config.yaml
hidden_act: "swiglu"
norm: "rmsnorm"
norm_place: "pre"
rope_fraction: 1.0
init: "trunc"
init_std_up: 0.0379
init_std_down: 0.0
optimizer: "soap_variant"
lr_mult_up: 0.766
max_grad_norm: 0.5
max_steps: 4856
Each number is 500 + 50 x the weight over its row's rms, rounded and kept within 0 to 999. Layers, rows and columns count from 0. Numbers have three digits each. The size before them is the row's rms in percent of the matrix's.

# gate: layer 3 MLP gate, 256x96, rms 0.147, rows 182-191, columns 0-95
# up: layer 3 MLP up, 256x96, rms 0.149, rows 182-190, columns 0-95
# down: layer 3 MLP down (transposed), 256x96, rms 0.184, rows 182-190, columns 0-95
gate182 097:465543597572520452499495572542567484513543526525560502499483444610470491468427495416554414584527587453546508395500454499488574507530441474488460514476479425470528584500538595472529459372485528585540509542544512551557461483567587517486537452495496453590485515513523465483441434462450434553
up182 096:488503540491476447643452501483506467603602561545541448502560419542457496504450425425551494527574557519466415395493467510429575449447474529543512512411514479414539503477566479500532565430459553586572556512510553518548530518511486572485524432567444491504472550457531556514489426525437506472
down182 105:445429632507479492595511541404548454567514523542486578476438418573464442446393494522426438538486518473559454552531460520442585525474515467447480494557510484454587486543464578487444502522449535541553422498517443515490429522502492515468567467473439442562548406481479516449548535414428492501
gate183 128:452530391497430522485537578545592530544418538522514437446508548546460486487474429530559492467471537422463480556476504556479472499422490492582498524452478563537541521507411585480450526423509559505541463579436499464553450535426457464432546447571428438549459440549481499517431522656533496510
up183 131:475465332528423539460528556490507498562524487536465415498489515464474424473415407584512482539434537520561468538475579492513505561440499458557509553448514563557452545479486525417448480458483588455551436552580449482486445504456508543429525487487500468574491448631465543399528457517509538497
down183 122:524558500474514544474559491523423443485473438579528568385422499580504429495474487420507508530470581519493400508548558527459502574552646438489497474449482496467535544478517537569482567556509542400513559534441455465505456562473532488516472491439504565432509385511418549462580490457504497568
gate184 093:450459466585418476589472473473425532503550485433497419463502433479480421574548537603587554474447492462496503482531521520486529485513430555443433515539486465547456492596435550554431468553494424455481426538495591562442512452561528592433465499591601483498442473546485535540524491478539452448
up184 090:527534444516395497500496495421540472544545403503470476524411473487500539595549528553521572534569503433445460601485547438459520478499437477434487477576418522582572516549530531486515547569608544561478421494497579518478493474572495530433475516490438457451480475548531569446522485491468436364
down184 102:490490511534548537529505580518449619430522495472485571441596526568574479527538451476555502522468529586523404513479478518519482555415580498557493523572541513386519489500456528542484470516504472372520541457500456532653551537397477451498542565532518488482479484466552541545448554493568538575
gate185 113:515547553512458535550503519536464522637481568547551514421534473510536477428535423441463560376480457454486528516570581484525548437385469485476603469484564543523585470442551416608570500507543588529500453507478528471475528520475507431517564493620523460514512483474539506512451561546499485478
up185 096:493428557513562488579438513519483613501465535506432506519592392487584440439469559547394476417604516452480519568502563532463528574497461509509583469535514522530506477530542483565616535581539542472535508478496537488450487439521492476498608527509527416496440455443515491477572570520439487437
down185 104:547548425510543460464405491480483411457523480564470562595531554444548582529563439527592425575465463501478541504409437556537551479545491510559421473526478436448498539552474445468441536444544493484506500404533519515519532518524442493474402559468568497534419584486616492453475450496510585511
gate186 095:577538584491418485495494486519433519428513599530481491583483479494526566526434470460487525439530410418476463443577543598481526493476432477487496517418566550501525509515460475483399442479506508561497551431545516405542540462434558525469395527439491407415421514462456460498581561436528515487
up186 097:544424452464479518505472470516471444495560514478531571538438466512494519501447416539386515560478511584547521521491478561513458523458481511559526519442590515479467523461610461478459465450527525621525598425473480526506469591431553479478455443466453400525498470388473500448562444354463506494
down186 113:539480576492500449529541581531527523452531540552491495499425481414448531431409547498511546516530501460512427521480499469460413596496474567548471489442610532433526477460588518494501381464558493548495558481483491496496545545528461364491440432456543443464430536509498509434530445613610530515
gate187 093:530569450494596545501616457559434622552375525523523487440486563505506535507547523438438519474434511587501475458521449529463460511503547518560506437523431512421540448498584529509617611503558530514502535497547484587476454437470500532481574465533520492533524537471473456476567547530453430424
up187 091:652519446496501539536473465468504554503469501447452512390510493521516481544531524480482553519474452484451477541447549533405507567492567574521525410585429478422427490605460503578560558498553457540542570488522459495478451410459552567441499517466483455519438455533557482497601522552493454389
down187 095:575578441486494490547464581494520569492634465526540496497484445480564502450473483451533452571575478517616489572384512475469561555516504483583516508513512523621411463407476540490427462405569552505501523566422488472465526473515429493530482495539521582484426484566499522460474560466447523476
gate188 096:510527525576465473525434536617561496536439513533563480580519444551541476551554481580430482548543457551518603568486481581480470536449556555485429450508515375573563491527490523544481551466499517484551555379549399505537441500529560549496510525403528413461420511465438501546531478492487508500
up188 101:454573493513503496441484501413428546517566469448545478507461559498521412426565541371592547448511565486406459549508392434547466402524454572462518501526476592496491526567498547555477482574512445487526487533527528528599530514590475500525477494516464493545528550544575466483366478540486473488
down188 097:484500586573466547579442478498523542533385588486559506506484419568567579530533539508517505489576410577501536568484462487500473452480607504459497578518544460521586477520449540452543478527469555610586418424447491442527529511496553531578508565492480439409502525475523492474523413449463468471
gate189 099:638541525558475511575517495529537505571467519487571508502467451419450560556472552409381505502503534567436451514420469580523462473504511457553485544469532566470432443493582510488510503454506491496443597392436452560409476560437574502462557429520477557472505507508523452495490557486507390498
up189 101:558569520502507456543456563506537455523523510516619475529544464486448506571547540480523546415528618577523473536663512520485505538581550483522466489461543440490527457532491515471450586376467480516573477553439436495500472524448458468471485481465559487488427444513510393531581545520401441479
down189 098:528492509543475569464379461521517510423536438451501501600455512480513538491500480548477461484502516423543396543587623603513533483400606454429517452413476513563492540462474525541505492486514586493461490497432523536486483584488639463430519464474474552541508492521555486539538482506508550404
gate190 085:423447471473588536542492420489420496512520514545534470551438433511488582524481555523497466501463515508513447526410486650488462525517511586598495463512606536563485527554443410497591581510521527559530522549501602512582524604471503534546443536482487480521562432476559534545544548524497566534
up190 098:520470508459543496534472547550522457500537489481525488501460438512548548543528399418506511566558593484554485459462571543489565459467559550536555520519418578499481468500449457490555450552420599458505434524502583482455412584491465511445497532477461468535602574505436542455465463594581519360
down190 097:494502534533561508443545520485470499484543459492550462578359496512526435502480557509494442462513525426481513498472495632562501512531459461562505383511593445519438505435471450531493413425510448506428483599531512457532474424450513468587462561439552461458580492500580595459557568551495480545
gate191 097:449506519441496492493565422452483575538626479571526512516450445544420542518500555531462513471443492602508461558487499513432529467511581495440523513466522486459462406487498582530448572450493540575475497396429624420535470538444608478391452520529531495578514535469504557499481452506544542529